config = dict(
    activation='swiglu',
    rope_fraction=0.75,
    attn_scale=0.177,
    grad_clip=1.0,
    final_lr_fraction=0.0,
    dataset='wikipedia_en',
)
Each number is 128 + 32 x the weight over its row's rms, rounded and kept within 0 to 255. Layers, rows and columns count from 0. Numbers have three digits each. The size before them is the row's rms in percent of the matrix's.

# layer 5 attention query, 256x256, rms 0.106, rows 0-63, columns 192-255
073:134120095100167169140138151099175093108132143202132170095180152122090146099152107064117156132169172114130116135135160132150119081102150107149082139087159109184122143129137165075130125135091128
079:139144110128094154118120136152160137123133089107142135152092131139125075110168176131127113151089178171064156154121099142115153082080131117203078140135090149158079126174106173147112164126136141
070:186147090156086133104096164177182114115200131086115078095095097159140130122167138087097123168064154126049173099097079161099145133148163072133109150124078156089121082135196101147141195099125132
086:138128086079105151107056089150127176155202116090156173103077137153138116232112143176118070165095156101154175107223148087148169197136089169126111136080137113112161080116085116118125075158130083
086:096255145087147141102194123142089171098074100148161177092149105090134187131146154188069153145127156125107088159132123099082152142076133119172083063145103101112122139102099096140182147159105064
093:135128161165103105083173101135131175081159142185143175104131139085131158145116150157096169165139171076151175126131148095121116173101143119112130128097151095133120138106104125151163092089124090
108:120128146162121155157147177136153103143143161129091148148150158070113103174137151120141129115088147146159145121172107099140120119148178136127094109131139091161116132143056166152105125126109184
108:126092152143074155190183142129090126145082059135111162143127187106154086188158158173130148128095115125151168138107109165134141138107151125159084126111145083061144179145106144093147119160162122
094:086131102153125141110094166116131154147144136082173120152117155094087197092120165137129108119169111132109094189136137080165092060096141078119144090160053169102122164089142140146147102160117109
098:169075137148133155087122104173096187138153139104146111118124115131139146166089106109087178152142076125127175080111105136144179108148118195122097149095201176110099171204156109143124143177143064
104:117117099095099145179135054156142104110075142088168121112176121153198153122070163106114129161152166134091075137050085042097097148098161064120150178115138140122041156090126127119098193135054121
099:070144111117187134164157150115150121157130113080139216156121070144165095093158164128092136186172123124093093141097157096136088137113117061049167142155064068112126113093110096172112178181143098
100:156144075128131134141157129145140136141134129038122124122072132136140090150139164109106114075091204146071143106059127113124191111117104133181163130078129107141065133117196135135131127103100119
070:142169076124123038070110131106110191129103124058180131094098095127132087195119153129161099083068183157166176135154092162142162148135092195144156135116117111085129094167131115138100081161128155
081:210173147078118090120050092153066162150117170126159111055122143096119153169156173127128106144077097090160168100174145165126141161180099157085161127071147117102127067130197091141137108079144085
087:053158098167128124110110093141100150051099142112176111135146130081144155203113140118146091084141103103160136153121128154130144128104118155096099149192123118077145152172162086107134089210144113
092:082178133108104104162170145169126083115173104136122154101163145143151148107173166125144139064052130141053073134108056124114073114095128122183174121153093154113075164109132103144087185155106158
098:111094113161084093155161125109157197152164149142122140095142124103109106129111127096168126097106146115132142149154065124118102163090140135192158132100095138162105150172096113152130131137146081
092:171089101176125147115101049168138187111167146162088111121158138087149109193110100102179140135071141106192191065153139170150134157137135172177138102140166154174148135174106062148163132132118119
101:148168086157095154170101155123176111136120089105107123163105110090142102149156075113131075133100157190147147160211137148164064115106101060133108165117124116081081192096119135091152130149124123
105:129134102136131081123135106140178141128163175140111139151128141150137104151143189065116080133173109080143170161116148137158105121103105070169148182107111158141132164079176090115130140162131103
099:131179123116101127098109093098084108120114160158092190159145135119125119100132110217154116094195094157169127140138100096063148121051121121153079096158086096118171061137081152120145140120098147
103:135059130151084143079047137105175083091082133134209131146127130095130102074093135090112092128125158124088130175087087122054102134136129149146095153151071101161147109098127127109167176096128122
098:174173152100124147114134160157108102142158079078123108112158148136090116148109037170099149099068107188148146157083122159123113145074086111114148114134115139083127129153075097158138148142142158
092:089111156101073093239219128104174159120089130109167174147141066090149182130157161157109150106091156127126129181042141098130109113166110117177160118122134158106110130131133094148185077147104131
106:094146059087185153169114083125113161131171121129169141123095104091100113058121075110141167119085176126081142180122144174150170121117054132155110084187115167081114114148164110172125112172089179
104:132137081095106131101117094128111064113106121188135137069092131156122113156104057074120128143139085094148179145129166103113161146153101138146116134147087100112128130194114111139143130110136102
105:171102112142126119164100170180066137169163175146135128158126177171122088165179120087152112164164106141130142100103098121142099132134084125134129140178129159120066117129171135151139149170108135
100:109146115114156122076162135124108119049059173112119120161092168143137160171192150147114185130133150072073143129083126141149138133166103143165093140091131141107093146171192126087147088114112111
094:099214115161194135156169146116173104124154140148133056118093116168120142180150130159140140214130159157132121133101132160175104098121172096105087098161103187189139147120135113125079131119143183
100:164178124151069128093124108193060122096161098183129094170063138135093115178135093172149109082095143136137219153170093144121093123105162165105115184138134104088112107144152171111123149132146089
105:090146178175132141134196156163151115150120077170206118122109106155164154099106153135104125145058129138071024148118103118132165105068131127117084132085085137152116150137090184094069124164109089
062:138171117086086212095104171139152113077200110124141134166145131163180131155103098184176168123154153102127117142118151097135097101077118105160125153135126129145157141116181131118135166156088171
065:144081140123088115137116171097068102104141104179065152127141145102104138152140110112149130126143121115099092168137153105200124127114071154151065128168126086113171123082139104103147167155073147
070:176178106141104110166111094141092175101109099157197124134169139165074101154099146109122136125138171081108036101158129179123158117113117149078055109149114137117083128137076179122129165076114137
071:062126131184090081109153112183087122116146166172128166153132128131096142153087152151141141134229158085162132115103143103109085099152094184106105138146109122093142160150098174091085173124097130
062:157096090158105135116134121139129118074091077128124102148111106144046124160094112128101163084107129083158070121186171109141186111121111152056111153147078127160123163027174161139155162173119136
078:174118124084190187189151155090129148153125146148135113151153156122151142147145123110096155083157116162037095158133124112171106117102144103109199138118109112096140079099157115149120088181088173
098:084122115134117125155131177153155140141114089164107126096111048143104182121084125177112141134169136168152090126183093121136104109173127155123116168190099192123129130086136088136196141163112128
100:133137082161124146118176162052095161175141154130114091148170127192101145160105143098152138108165111125093062154173153148191165110146122131177138129059124161166142047069151171149101150139148119
106:117108183121122133148172124083094122169131162119102146159085132125073148130082129147153113166115099149140153141129144175123129119114094148180154118063137137157147160031167119088121133121126074
104:128102090161181148114130122130151141138103160137101118187147168091096157129122125157141178153161156122164107160163114141074141144122152120137159101103113173097161091097108075117125104113102124
101:134137079093108086117105080107196228082128156123153118162148154129123152191211185136121127108072168101133134080218142068101137154119162100154149143160149111117092109114089095063136161115130143
098:175170154143112196121124150128156106077096107072095085122116114063178131114109159082117139094166147157137207191062147143149105141105147036144126166118119043142159118089168093194140141141189151
101:149151139127135115147172130136123147154103114050149116179084167141106126146149111099096081167106185187129118049166098129131140126128204099158162074126119136126084107141147144093099067088148120
080:087095142097116161117154179109153117196188134105093033168108143105149102132202108144130139130106187164141146136113088126144122121126135156236130162159097142171139074160173128100153156137103115
065:115096150161154166125119146092098010060137132111028115121150082121116084112111178154142163129145121123135088144164151110185143135089064111124108099109120082125101153119152127123162150122132104
094:170166117118131135104129116117101158128094128150088119147100157106139093114102169206117079153175146136140116118094117083118128118143121134124159175116125123121131139110183066151142149175165161
079:106170111089140125162120126111144123133182086128107130120107123151116130121144113141173118121110149177134089120150142131087170157150182145162108118102112165192109160113169094135137140140064172
092:187170113109128065145130125143138058119133115140152028176087132136111147089071117167082140082161187123114093123202111145150177132168191126105154185180098133121103142108147137112116122162052142
097:147104151152105101138120128125150115177128136104105106145093169073166091084122162147142101107073112090184215186141062105164121106136169130120156106144147087155118142149100095190094121103151068
097:134061148130173114139139160108088094139124112104091074076178101151112127123137145130107139127142151130156089142132082140105117131144143133149134116122125111138142101084128160153093129126165085
096:156171099151114059146154088147083080199178119118127150140081156102140131134163170117164125099150144142135101164168051107172124124102167190116156171080076104151104150108126163155086139100129167
098:118124138152133154128112094138147115101151139090142181125086115144106140153105145157105177181161177152100069115156074126136125154109096105171089175169164165106204083142131122075141116127161136
100:150124129016132100120119126108140092140108068128140124112089110107158088174146156147109143168131180132093163066107115111120199163110140096154127104097100120144115144156110124109153091153152120
098:067067106131119135118136102204108114093128204153151159091132159106091061127125162151101166121111123141125068086199149124099142120104102083132137116162090155086073097160131169107121144112128132
108:166166165144099117100119143133159167148101092185097091139081119103164126133160188082207167117172168118100144149091166104138143079173148135110111185164100089177093131092141112148176123148133108
098:154160144138127135143075117139154144198163110129127200146132095108173092106066165142148131103153104142159132117152085040219169167114123138097127095146159180092147099112117124086123124155153084
097:163163145187158143110102094106128125124140094145106161113079141107111111179117120074119103116125098170154124184124165142086112094136106123130123098103139126136149148101017167164118111099111107
104:146148091090131111195136146118124136104083169124122106124139118077121139126159193101117106120151130127158058091146162062154167079128159083123105129110094101181122128145120070182129167144131173
103:114141145155135103093111115142104157071129118109169141163147167107146087078117111127123102186125123112122165095141162122074103097120151175131142088123069113076109173212114120109128100097119158
102:118083169101166124133141140175074059166091101059159093110152148154142125154064157108125139129077053127195093079187081113090128130123097112146113145078149125148152148155108112122114121110113177
102:140179179161122150108087093154188121167135127130113140144132089097141095139117071104148138130165143150161128092095138150040154129129138101142114137091101096121150166165149177130139146115159134
103:106139053054099163119196131221157157133162117156118114182122116133091134083104095149132142110171154115158122134119129101082116128092155074154122147187151168168159130100131118131133137142108090
# layer 5 attention key, 256x256, rms 0.104, rows 0-63, columns 192-255
087:094125165144095141104120088188108146117110170099150146110163077095164159139084131144119175175060131123162114140164125098078142197172068154105121101155107112168118093100108139108122115099185118
069:124104107158164196143126123130177146183109119191053161112104114175076089129122118122109155127137078156114186080155098139095138133128177071165149120166154159100110120158104109044121124113107184
071:108115110194147182161164107128143110140115081125089146136151150147141081105143109180148084123200082093074202102120097117110116117134173076186121162099137150125144130181137105127132063091093194
098:054106061119160150060131144103168138109190135116094131133145078196078111159120149128200160131142162093137095130109091149105190112100163145128151077123129161189161162141106187136098212119109131
094:175118150162100159139099116140147140191139155160094123149167146168084111118099169046140116172132176109075181125195084113158218101150127195084156103161116167148093081111102171071137127146108121
076:141129131180107147149093122128132123141133103133149117154128097152112100132111117075130141184156184117142110150132112156158171108083105184124102112123114161172132140123151082116106143119151096
114:085108152036138138133089166163136107137085069147143139122129107189090105141105163125121114084167126167100103160142116144138154182095135126141147146119136168146168128106076104154147122129158038
107:153123126115131124088190113080155157130146210106128082128175100170170148111135149222093094155133140106152144139127109129142162148146136150091148084093164099104099185140181149126060125114109113
098:118141107106161224134108090142148093172169141175079080151116118092124141118060122102094161147149118096069164118182090174092162163118116122155124092094133097153131085153083166138100082079104178
094:109120165076161081143142104122114161125136112080127092142134130135128194172098087135153121058122111144131124158084186083110102162175140125120107111161158067190056158138120111158101142116171158
109:135135183132142152159156128092110191146140119117162108100088109140169120032059110136177116143101075167141134148080192091096120135140120112106111130152180100108188156156115207136176169110158098
090:113106086156110162120085138186107177178159200126134109132128124144186121111157078134080163175159204131092163147127185104121098128144209154176156142098160124155105104138148103071135154126083095
085:114115129156185165133091109149134100181130099149114168144142102133070095117128139083126165154148126140146161126147112148112163107150117124129115115191134129131107086152090148054136088143143113
095:092129128107113120177138152113174106126177130150125082159121174153104136082223167112139111157158203133128111102089079111131107146063204132160151149112132139080177171096117118149124121147088146
085:128200148127106100147114102141097152079146086094177128165181148076153110077141164145074135126120211144118101136083147110119078167134167125120109088115101095149162150089143126188146180146154162
079:104132187137143118115107156146102128162162171105174077156117103140108179141073114154150157142090164121140114130134186104161142133099114148118144136107131100160115131075132149195094153147173126
082:162118069114198162088152167088100142193119093081125195069134081194119068069137089083072100122130084135097212085131120114160136107140180085109121105151133148118160082181120149078155100114103183
114:159146128172220121112137132123156078137137124101137156108117154150127109059149070083123093116067121121130110099099067147207092086122147103079141147140140164093141170113099076080142145148107138
091:129172159150087104119157081114096116129120148095124159133108147098096117120134115104144096080109113139116092164061160115102106113176164107113112157144123112107097126118148100164179166149163157
101:049116143190124146141117061116176115121123131104085139122142105136096116064156152133126133160134108113115130108114138147128182159091099111158152113072182143123145101193118173146110080129113130
105:090160105202152154145150110071103119137134097065125099149120127114131130122147055155147157144113067076089168071156152149125101076055112103082123147125142132097141157111134107195115082115109122
093:132095158069132151112109177120103178096164165135088138067127144053133192111078120117131136142061126181149118108199100159134142162194105135144165145108145142072128147083122118141172125143159134
101:087190148174107109102133108167164019141074159144128155154064180087138131128146138138150140105110098134191120177161152099125085101119109085170128193138112184070071180135120115134172101146142098
107:152098163132052117077132124119163159134134128143128140099136093158098119144158144120128163175128207157150096152116091155121126157110140137149096132086100163095108098182180089108121089107138164
093:121178146107127146148144196099185164144143087189087093142133101130131113116130125158120101159102131062116188117125138172111160073074090100086131089108127134157205145140105090080119152129096154
104:102170132141140128165115145151157178091147091125132096123186180161096145080146126165109180129172155111143084079139126108121097144133110110125101120134144108182114159109102142118137108113080101
105:116109148155126147134164143175153182083103164094153070152096196091061158119111112069118120088128143154083072094139116168126085116160079172135114131114105148166110148140113145082097069120123069
102:123094137090094113081147117155121068066089101104137123167124095083132123154107138154091133087121072134159076135149144120144083169141152083169085129071165109095134116145179116124109215107130113
103:161116125080133135128162183152117107154124090101133092170148136125082170172119109118113143144159100122134141083147135103129098074117101144100115144101162112175101136050099102180139155085123094
096:199153093147120173155101120150142092120072107159101074114159111154080104157125180117146133179202119094096163119110134134091147164054128138158157105148121159156155100111177112101123108119073156
099:121081127090144105111125175097114160071171103111097126152123118141116154125160139141130107071154044132137120097121138126175159135151136167124151076052140112162093157104130159172172064162157176
100:157107058157137140154116186122115135103080114150127163087177165141107138147077131090142124137154204140155151095144134154136136151108128111134148081212130164113146130103153142091156118053083112
068:115133109118157135128093156175122183092090183148133183103125070127156148133120158105173137098151070113179130141143139166094125160187120152129129166150119118156127109122145113188139070101190146
071:063093104112151124142105171134132138129122096084164151107081145096092175128157104128129073128204198106119091127120118190103112160136139139098159159137121166131160129144129134208127121148112132
066:078077146088106153127128145057126161101115170102129150115084147080140131089135084084089129102235152096143133171118133159158109177086118117084093163125109152148152102121129151163104083179167075
063:099116099112124112134147111115097166092105159134115085154087112079146134082150097069122088112162239123113092122172157223060130121153073125097067142129107156201106155095098106175109115142092117
057:081125113060126099119070081138098158108124137127116114102078062093143182090126118125057114134210145100152137150135154142097088174132144068068151133156131099207134084151105108148140122159189144
068:112126198131155153107153128136142095134133099093104199133141175141089064142143169131170092131082086203086123090111115106114148143128171106176159110128148110081106177116125167052154165123137131
121:130135108127104111144123126085123051145139094083107076102183125108090122148122165155138126113117113139107144136138104061116124181137182078126116135123136137110130114080098088088129137089134148
103:075091160070167168133138076139126131166126129121164111116188163132090138144130098146111131116092112124135128093101090151146173130116098132152118070098151155090152095156122163138131059131157094
107:128158159113106099094144088205162154111108119162108079164115133139074105173101134110107129218112130150088132122143142132100133104105091146139174144107146122115121159144156165129187175172117183
107:065169143106117107107088088141093115161137123109133133120128120153167130127139153157136054153126167132067174108140124182129121117142149170110175099147108137151194109153120111150198141066133117
100:076144137156132135172122122214166167109111116141144131120130152140138165103159062150134153109140134127121161154137071116119128148097201099150152085046121089140122130152113121169176165153218128
098:147130139083115119128150163142171127109141112163123206139168136156195102121162175107158209132147107065112151120097106078172149068123151151103119115161178145072142156098074130124144124157065126
078:134119169091074188179130112111158140184151080050169142086177209160062183123137127162126170098110188123089163102100164094122119130151144108090140159133128117104109129063130111102164106187099225
066:130174125148123155119076134123118149202171089127151124098152141128084123150132174175150161166112128097080163099127142108086065080173145101089160146083078102105126114054101151093111134141129213
066:035119157129186132185078141085103184135139127082146142152114083158113200113139110096084101152160182113124144124162135121108123132159106095066158117118160117163150069191160096170163111154128156
104:117095186134139161102103146131134107177140149102119139153132166098124085089151155176116151090104142131093067118160129160187153119125195151145151156086115128185163191114094131096156156197131087
096:129161171144082094109081140156148132200120101082157130105082165112127076129156127135134141178115137085130148124113149078132157122115155127058148124145062139109146150114133167092184184172124135
098:100114169170098068137141104127113122086116109145142196107140091119147155125112102137093126131119095086191088120156166116134092122184181122062093176147138114160164120083176116204132181098155150
068:173166056182145145160214178170159142082108104131134131130186105085128082164169126173152184116135041102153091157113157129100167116148125151127120132096114162125106131109175132126182157143079162
099:081094152099208153112157128154088152155131113135168099165185138169151139097169134105133147116104093121125124136057059093118095088098055110126159086093186157082096063173143161134118111164104124
099:089104105114081090146108164108130129163068106099094158128103146089142143117095136138084144099145204145109130094134070149059181109150110167166079127169142170100098118062106192114178107173114117
097:154049132151167177145161155106152186146084129101171088192151144185138092112113183116163110146088135153121126129086165087190144129139049164126150114143120127122105131099125148142128130152122150
106:094175182160092138067200165112094139097125132113160123142139132126127133107162084147126150158119145088119142084109123093125151113118126136141139118102163119153205189127098078144080095127113107
105:095066118142150180136173208152117041085138118173094129160056156149131103091190075173147096115123125160193131121136095154108196101097132106103170154125148150129117096155149100189123107161108055
103:073143058169116148152166015141116103132154142135129160129102069107176172128100130163092095062126126146152095160142114108050124132146171100086122130173112091145126124140111132033162169059167121
100:101114069130100154144137168118170165128115134087110081101124123114071119163125198173103119118181088125041046162138120145172165146158084160143160143097149124174128170117117115127085079122115113
102:168135075146161150181134190069151151105101133143088106126159158092151137135130150093168133108092124079216183161109130099127100110140123156127120085141101105151154168120121075112136126163152113
097:063123169111108092072040163159159042198138118136115106119099154134139106144120111177101208137114180142180133168122103104063116126025178114092150127127144144130199107136092101132096131123096100
107:126098067131084109099123116132139120108125211151108089147119139101168173144195159151151136130147117072148101120150163146150200099105107144088147148153082124144173166141131143166111134154084111
102:103096101117062113164109107144114142197095133117117101175133119233128155172164123162041102127118131127217155152147154152136143126142082158135122139126099121126135097142117110200062147150082129
101:106115121121122120119130104105112108116086177137078089136109081112150180105109176151117130174132218163126146106114202110125105061078145187050179163102127120133132100136114134126103109088148119
105:122212146073119041073108124132136129105125158129106114144143166103092150148073198117151157119159125124150187109112151151105150108113161167113133143114083109191125146129143120106094155130130183
# layer 5 attention value, 256x256, rms 0.102, rows 0-42, columns 192-255
101:103080113173155093110146143130108055134148109103139153147107194122116149114183188175186133116111174133148158158122129148111147133109092128118089099118086154131109097183078113124130154096097100
099:173118134128117140139133166118123151106068118129098100126148133159090168122100199124091123134110127106147015124129100102119165106042136155174119124177136165110170096152152126112174091140134103
104:104148124167097144038093096187115123147114113112125116175201080096079154132109097106109074091082184121116129166124150109098107131080147121094152153101132142135081106217134143156129106111119158
096:175103140130142077133178109134188100144150139131161137080083120143151151161135179149110106128134110111121170140149116155128193188146132119077113066135080129085163142138161180107105177148169079
094:156132078160132124166147151135147117103132144122116125094129129117062176116122153166196214141071130163122179147118172147122171104127151151100154110210116172108130119166126093149172180149137102
097:127161136168093161147138080085098114103165102197121141122134127078128115150128163122117087155126102156143115145121136085134161133065118071178139111163115192140193116149129091119109047180163112
103:142149066119104164131115114130151107130127094130138102068118124149166152103117076066152132130110185183139145126175134118150103172132140137139103165186106103129092140130138077173145093134105164
100:095115104098126127093106070100152107134081145169130071099142094126104144114143144124142127110135175103093148129131168121149160183160109164138130124115090069095171149151093138126170097138123082
093:164109112147105154130135205140201102084135208171158106132099171118140105184124111121092151112161082150184140105118130113162137180136120129158108114076058137117083155120143112109087144097082158
105:109132076139137180174125100094215124118102096123118142080125160148165158106113129079100130179157150149114054098132082108151122118120130131124109137140121166161149074171154117180108133118106175
103:072139149150138100106088022073101152175075144106152112113166130061193067099193140144153098114078107111157089107096175120086224147131175135113083202071104142111109170120151117149166174116085172
101:076136145124165122093169129118125108145104104172083133106112159101178122142147098152083163127091170115184173123142132114182132122110117096124117192096083106110128116180109114142169128138083125
102:128107158118117060047108140068190097097178128119156116106093094135139116115170115093101119102113172104097166128108128118129171142161108144126100086121134193100113145110123092132102170145119135
094:163112158101137126078127071179194098147105157158133094128163089135125070101132191134122026152122156112172202143109095143131096108102135102133197085158076077083142091119127142119117101167155115
093:136123171157096115172107145145147144125078101136144148076165182129166108138177109139187124173103129149092140197175084047128173149154114178115144087180073157138159124130162132119123134156130153
098:153160112148098117074174148148066162116125152131108138142145161163123143176085128184130144084070109112104146159041139154107109122150205140130174127138167164106128189113105151142134158107138117
093:114114106189103090050165106123119138103195125097122124108152108089137124158142141079064129074131157113112129138086182115111140148144187136153184200097126164059136128080135175142101107127135102
101:122089111097106170132119178126128156107126153138094152097121124126159110168079146156083133132164162057085108102129164098092123109145124125121140157135123085126124144104166219106161123109140128
094:083091094182118146120106145133126118143107123108177168156073073083140128153155138183069175120110173053125093141144198122155171169158198105155147116100115132049139160168097096105144164131109106
105:148159073099118107136155084132165166069051108167134130183169136106108193103146133106130157134090084139139081115133169150135161116096116164135177081134134121082119157135175136134108090166156158
100:172104203145142121117144133132137133128108118133067135197106106148151141144174119126113137156194125099090039082073138130114115111116189164073158126125206078144156085108179163166168095144109088
108:142120129082150122108132137160068152094123132152135058137116093119112125132094142095128068095095131126162117123117108079163141152133152124120151105099103091068137153128130139134104157130107116
099:120096194132118174132108157168127102117028138107123140099109088103122123122127126165130098141150126126166145109083082098117130104140115164107125179141151159202091123138119173124112095146070125
100:139096175131121084082117138158094104165135167119139135137061073084087019135146082138140087079173069105097190130185127113130079109129129093120112143114117081161127123096108151110076185112145135
100:169143165068120138150119109148110106124125165119118054062108072166121134142135107147107099112086125089084135115130064163088168101147087124128161146123190203109112105115088128098085086079138164
096:157137156136059155050076142127170138123104105140148118113086121126162107102114127091098117120133133119106119135125121088111150140139128128130112051112110198125132127151128166163131087026110106
095:107102137074144153155210100068084113130100124119133159181076122127199116103146112095148132163133124070167100177136116150197129163114136144155089139163090133160143117130155127113158156131138112
098:119187188110146074160148089098101102141176149139158139134146065087151117228108129187142116152173091135073090147078131144091145114122124115094135105107109113123131111104161152145151111078089123
098:151176156169124116113119153071110102107100090155116192104135135111130109104170150124174123148142131174080147078122133089112209136141145120087116137107143182179155110138173157149096119132129102
100:090168137108157084121096169134115116167143148112147139093153183156093132141138112189068048135087151099035131100132092120109137178109160088115137123186071119130149146113193144086102078142168130
102:145162138112150153193156092071119111153138093169110026103155146148131153138131134145137149096118174110152133137153097110058128129071115123126223155084103098166106082135194097144157112132143175
101:133101186135138130107125141141170070120211130095067122166110131122154060136145126090108185159154090155126133107180155157088078145141120119155138088099124139123113083149164162148134105081169191
106:127182117151105055131130174204128144128133174096174120146122077130085110117126062120164100126117082162102109157168108121110100115157127113154114184076121109111138132140127124094115134147090146
099:078152133088255131120172128142126140148137135148074123111159083104073098127147107109190139138191117115053074089151127142154108176177147077135099126129109129162138154160086131094170109124097080
102:089121145135140163131092092123132167134134135109109105105166157091124144089167127090107113107099115092140114098135139172080097115155085108158133114078103146169109131096126163086061136104143152
105:136121040072134150135179133137096117126151157130088114069096154143130128109129119162063161110098110163109114125144207162057105091114138132198106039150126166112104141114142110128125100094111122
107:125115101133099125153092133141139133170154153142132115168130149086122164111096121091133088153156151105104154108146072088131095158080123147116142129068081146096079110113127134194161081083060162
108:149165151149118132102071087088180173130158083112146144162117121147093102085090137120139101159123203115154122122105056075121092114134115175063132104120139134091191123079087090137155163116107112
099:158113106122101104165128188138133146162173115127132075178086164106092138110111077092110106087157119163183129130152105133120145132153055109082152158130078168144090126152081151143089125145126140
106:220104123118110158085094188182134168127157167133101153161094125122108103127147113155106145102146138115162084182093129153130116085155120146153136166093168086138124117068111147120139117111148136
096:158159170157144133118076113108116173103116146147118119156123112104125092144136167138116138091086145173097137143127148135147140156085152160174152112159100092097069128099123144106137133091115148
096:139071184105124148119127150110086160165079151071144147163107175142109087109103127070127061120072203150135100110100084077077192140097129117183093144079162126120101130057150143118126096069126133
103:104101125138083120170153132103128156051082117166161108145151114143115114115112172089136092134145173106132118134118120122132154125186119134097129129114053147121096154108120137164151127126158173
# layer 5 attention output (transposed), 256x256, rms 0.0985, rows 0-42, columns 192-255
101:083184153065103109123168143095145164124142142151128129131153100146103075101095110169107069138114148137095115098168138105133165110066039107099074113123190113163167155093151104129183111107192141
098:114089186088119122177105110086201122157160143135108136106098123117140154148128066082136123152136120183165107155052133128088117131105111126100123121121088085082096127135157072124114138157141126
106:100104163100198139133099114104133220140105151161075149156121130118155145145114122133152119141132130117160208142173077092112155174117141157060215138094138098019097102108147073151132108103154184
101:087104137085084121089109160152066148155129117142090136081179123126095109144126141187127130104131157126129157123119138075084100121116150068205101149172110163097141114176123149162156074137131101
098:097116216129141096109104182145099122107127101138114122150124141178169187154131059140132101080149121123105102165070075144073138124131166111105179147094141130094115142098154174150193118110074126
096:145214107148151079081184131114120153178142090119143141114176093115132151098143185123130144139155113062133112161145063049133206163115101142123112086150123106135113108089158070097094189176096114
103:103111166052142142146149128160097143128072164151073178131093071109137112118172185150101143100131103111149113116162138096136167063140083116161140097088167128098124132063147149149105134077181157
098:099179115148109121126158092175116147060164105129099114115167153172070123145180078100164110143097075101122137133147095154095172094126129119162103154193135162080168142138116124154210191061108130
084:144143107119138145163129159164084090099122087087119109131115090086168097146150127176129136116129176072132096138061189088082163090075162100141155161110133117179126108100124141140123129133115137
114:162147150093085114054089160080099155141112188116132088156095067113129146178134117166115121140182144092188139107124202129175146101083120156110111104184131084150089102102114120152176132087134066
099:116163144170140151109143125162094166129106141130206117167127166102109130125103120118117128108096106117095098124098132181174122126097082136114060104136130102137129138098083093109179145149171121
103:220137138098111137120115149177138165139160130112115117108107169107139097094155114119143134173123084175120130082130111194126134177125100131197124122168081102127128116078168094152050090092136149
098:041178075082119136093155147136170135050112132150136150055109165169127075162095129165136132094110097123155103149122144066184127106170126126121108164130092141120142138175132174169128138074104137
095:154138104140189180125132111146098155106142186079163123069085215101122045136143116109100174096154130163147112118142120096113119156068149143129132103147097108147104108103130142114104103099127077
098:112142102087177163079136146103117128171132153109123097094127110123080119178192148109074118106102131146155137100136158130116102138046061164155053136073112153138137146158122136199155084137169157
102:168080098127159150163105095154082070105136136103143158145151158084078143163114097120159110044147134106092122164212132117114112174176122114108147168151136124134172139110183183121102133095082112
088:193099136093178168198139123128158094161048117150124182119122178175100063146107140128150115159095102119084065123142118122142155182124145105153073121119119140136130095117158103097084167116202160
102:121095146167144179159160129148083151111132121128123108149136144075087065121119110154076086126148121163163184183084124137180193202099124101129141135175131129120066119143114135103195103133127128
093:150112161101183162126112162140111090161126128127195113117173160142123126159096174119142133121196011181084108165093122145142144068137085094123137114111173128107207109155145165130149080141125089
102:129115128105159098112139133160058117164178114154090063095103176164196152108148146151070092074126126103173138168098158134190086169096144183118093114179128083147116094085097109171104197133151087
097:102072098149157145094106107100142141076128141180127127107113196093142098090128139088135115194148163120211141188137137168194112112202131190109133136103090170091101146085206124075149140102117058
108:170124083158104133150190111082173174110161140089161173099128170128162120079124085173094162119184098098155186149136137116192072161149131127160127173151179181224126091065111155141156090125101193
097:163106123130107129092128106074099148135131092147137140140183115105130163180105087089117134138164146152146114126137117156141103098140119112102098188074154140144186072126155080125145098102101131
105:130146156125085136137106063126110098115120171119143157158151194162129112114145101147145178118096123160098076090133043153142142152079140118165141142136169165126149170112116099157133119109130084
109:100133097122113115179081115148101135143115154101085148120105149088137088149046114087141124138118113123162171129099141095168104091214163059209109163153125066131166078166106127148145129149125142
100:078080144131146111125147119142105168151091115182052164092128093113127077138113109106090165132116090159111102124133124065177110117143130093113145120176135049144135169116178123139154064133105155
095:134146064149055102094137157112154072100172103114102125168167125115097129187164181066094150138139153155103089151171081145129113117087142163145081051067122195071072129128099123090118064192180153
097:157108122154100198099144122139162107111164170105064048139089108109139121112147141090127130146163099172138100122145178151111159124164144097118144198183120181142097172103119106088134123146102175
099:092073099116081126131170094168181106101180086107141182154064169164176089133133159168111162175151119164109134151170145092127072158178160149146128127125103064159148189114107159085202139080096092
099:175132150145135154167077116078159158138156139117092091090096139137111122108131161139109184143102159135154150151158096134123077128151156113125105149112059075127129145133083100162147095162073118
101:117127099124098085094040140161079181111162103109058156133146110071145159156123166173161088129107076150107202127078153145170141181115133096159078151149096132100113134149107086099132177105118141
104:167130104126156100072119146165095152141111101081115201096100194131155088065123144146156100118094119157090117062107101120136091099119143068128182132153080154115070116100126151152128137136135071
107:061103085124142102104159131132154109163157161134136091161189131129114088133112161125127146107144129117132083209134184153178136114115161132132118127137142167107130085144163169177137166169094125
099:139101098172098122162153126151180104154136122123151058149085131097142091111097100114040144173078141139152167181145154136124144150074119141122119110155144061111146114078101152107146194160168110
101:141125084137151176181167135115066137098154187178118113180122186115105081128112183117138130136126125061069108115090175136139120167107135143122092108168140105140098136117184138170186104108121123
100:173109181120104157184122137139161116055153142135153093193137195179133162094123111106127128114102103132146101121098090084132137127065111166103135113116133132171164197133119084142103136129113186
112:145133084110117154123125129116088122124139114077117161141143117151094113148091144146142153156101142102117070110097141152154190133113143128143097188109163114159134134131103139149108127144132123
111:097147131162153156127133127140096093084085165123132207176118136128137061157105161082131139137088066076147148137124125154164156117171121132091126116142116058119071157099126124104105081113109114
097:101199124136187202130177091160148127085108080111112141105109157077115145217128146136188121117092177042118063178135108154143102099104174185096118141140144122204143123164130070168122183110104103
106:065153152163114124119091092069118171167143088099187129138112141142130154123058205141171074173135114175118170102170122119144140135137132163052145119096102197066170108144103114115126067110122140
094:105110147147136113160162094125115068130145136081202047104139102132140066137161119104183124112136125120145146131127178144169137231201092180128039102165144174121139114112166149129101099105132119
092:159177138093146167150136138185149118124119107110143133077069169116144136064117095126143143170161103122143111122152173143069088158166147153107091105128115159146156112127166107109115142216143085
101:105091188106131112154136126129068114111141110106152163056123130163126119124164127166148157144108148137136185112168089121069136092112157103070096184133177138104085096119074182098124156117134144